Each number is 500 + 40 x the weight over its row's rms, rounded and kept within 0 to 999. Layers, rows and columns count from 0. Numbers have three digits each. The size before them is the row's rms in percent of the matrix's.

# up: layer 3 MLP up, 256x64, rms 0.198, rows 202-221, columns 0-63
# down: layer 3 MLP down (transposed), 256x64, rms 0.172, rows 202-221, columns 0-63
up202 114:483562448522473563462458496526494472505514531499489525442474550493455473486523491486482483534507484518651478392461533586579466492535484509499503488528445498475556457495465479523488529477503560
down202 121:554519533574511517534517560498473486455562579488463512497534456487539522526504492503546476481501436522513587517505532586497520472443515501509523495502447466550471421531466515422390498525544477
up203 096:534569518520524428491440507486502516505528544485540456489527480547482454555526553503509499406537502497512454541487487470487509468481469471493490463442442576397457509520472458408589471504511467
down203 118:498474455531493456516413556495406496551534485454444467469502487517463430507466505531475501552491552534506506522516486534457486481533506485454425484552475475408455427529501426443545498510536553
up204 081:452485484499498481463455565441531507440490443530478507477580461568455523520496595542503508492538480493469466532478464576537562461418454530548555473532562466507510534540466470504550460482501469
down204 085:471477512478506525469489442507496553604455452420468522428419541430546457516517477489503504567486528501527534528454544514478466476558470542461456511499412475533451486515519486554540518478518556
up205 118:466421444490498592497515518369488556459515550555532490512467466485517506481489506509530538487541537456484515515472433557508508501515526508505407496530486557541453499474466440442463557485463519
down205 100:512477593402423478503512514482453452509523542525541521555472473579479509477492449626515501419505493485479555506443457447497483537514478511535503480525462494470491491502536517525499500508437432
up206 081:544520525513488549515497576538488490481558514537530502491433504535511520493490456525514554509516475493508506573458489464437524440527437523472510471489597576410456542536472396483482563480486529
down206 093:454524497511436514447466561514545474468502579474505485474506536509499424470507490573493493537513510561479506611528455515543461524476475539463460508509520515473507505546587533476602502535579524
up207 097:455483501451496526485531482484499557440568512564470532389558507575563461502512467470536515555492556557463549509531567511485473486472448475530544545517543507452473539494552491502534521461511427
down207 096:503524545622504497489437523530491505518433553511526523522467521470460515471487574522506455482538513444470517549490424502509521483487554571468556462500556532537481586529428506580502489511482539
up208 093:560528471533466465512430475542501459571445496527520604491500519407455519505531561555454432449500500531485504466428453606483449480524497510475541540523500468496504485501442494515473497476482505
down208 085:456429473429498550490543504481529575442505476442454522482512519455542477485506521517533525517615550520510468481532583438511525455396503495482467440494478545534486506464532471487517441539496496
up209 124:493500496427473473468528478503531552469454503515482498435428516489489399573549572430540439523444498517544496533565501447508466471527498447478496428566455478543511508508503554516529526493528447
down209 124:522531495437453528474516511484491542504526525439480465486400506435545420506437508486505521459450497453541446510447459507526538482540404442427494505507511394457486514475529478466497509507491457
up210 114:579489430494583477481528416511483512469568519467490516505459445462482530521501493456498506562527554548548551460535493521491568491514461565463506437451471469527514556501413509546461464464534495
down210 088:492490517538507402542473543545536512529530470531403516476492545531491467469448506541520526582472449559440501464489546430505471407478474416528518509487537506483509530500504482442539566540490517
up211 096:550501543447430444519491495498441460544500494568594473539453518531506563499492502422476470480543476570487516462556487525500446537488476496449503433570483504526570458470502485448470546507557483
down211 082:508492523441513466491507524464471443483534535543538475468504471535518444465474492471506513485536542565483442498566493496407510480504503467488571491520554634444481444523557479476407490492467468
up212 094:467484474504531484513520484536508540476492490513550488551509501488477495484483498483565576497561566380519519517463548516491437425513492519421564455460525478471435534501475476469613465471479463
down212 093:527559519517553454487543490502484470500456493551476515510523436466466529494461533477374439517473464578497516499473460484447515456474486549515496541478471561546536499579537536470441497583555493
up213 099:499472486427520538565505461516481546525609551542513503469452515470549542569479484457490511431466505513514551453490422584515444500504471525505472421512507521512469474487513458521561476467522423
down213 097:532511503436495553528492497539486459516457586527437537467492493503415476511527528493504513508491445607515534498591458533511471501470520472480514492511459538439580532443445538537501525568534446
up214 101:479536483508587460506643473476516550510484502475480437506514462526574500516430501496511544499456496524550512523500567475534483472542430523535437467459489477510480542582474455546471489489451502
down214 082:463513503512551507411491490523456568496475450532437507469505516560447497476536415455483484538474521496501454421460474482447487519505401490503489593505518522427486500505487519457438438475455472
up215 105:435574495470484476484527541493497519486465515490521434448551497478501523438506556540546478489543494545485509574521462447483490469490449582506517494530487429521487560560578550530505482387468524
down215 105:534472580478492532524529498487511440538493458428514545527480472543470473491511444491471482523391517475561474510497597509553563475550511529510500508423575493510584461509455495466524460527461498
up216 099:489440502517476455485481502475488540457520553484535451543511472532496475551516458499536519480493533438467501578406514503507491502501580506460511464463579488518477534618406534465539571497505521
down216 100:468525481471507554462520464457503468492461461528610547552470471540518560519523496510493471502511456432469439442487464564497465558489454475506417536484443487436542485483438469551456551551504500
up217 092:492434553502477514495482528515482534435571522562453497442476487441505470500465449523544530490528555445466519495506461401510500458464501493423508510460481588564533505405513516442506504518485446
down217 089:562523476501478509529540494512583500519477438415523507581537498520457562426505520486556452484545488525533465493441439468508521455536535476483482530511442469564493436576501534508432442505504470
up218 136:499498529482458526486469457482520504511529513563494516500525467453482507479484561492544477532499600508540531437480388484550484541470490437493467544488529518591521550389492528482484557543507439
down218 131:590467495484488498422562510472485476465571536516508456477497463479511574544546443460543531509490410481482476518500493501428515441520545581488568475516532467496493535527463419513569531482488493
up219 106:414510579460495497564569593476557494459539489467469480436557509473526482525506479503596528523505525476537496439507499469527472521512487516482494470546445472526531522467470437506595556491496457
down219 089:528530539505536490397578457511478509485511546482468448455500466505550519520474544511493537491490492535522536518470537464505478520460447490504474501523519518484496549466458416611452563379477477
up220 095:489509492526520512548487532453513517474505457573486468499424484519419516490502493466490555492460480558459509518515472574503558424560466460508581496502466565504477503518410533546448596528507459
down220 092:504516519459472561472508460513573552477485542492458433500488590564550513482399522458546508513514528496482539494554555463510539421501483481538509484580475535556497492523510589513468505556468492
up221 127:537495518469562467492567488476499461535467599542505515519518522490504475533441507459534494423481473557389563485509359508491453545480486477501539517497481498533561493504484492479465511487462462
down221 102:495525530539495479493485537509513545411526499512460523517458483485464473489423447484369576479512501520543464498509509445461497508482465482501458459446528566497470543536482535462537565562410523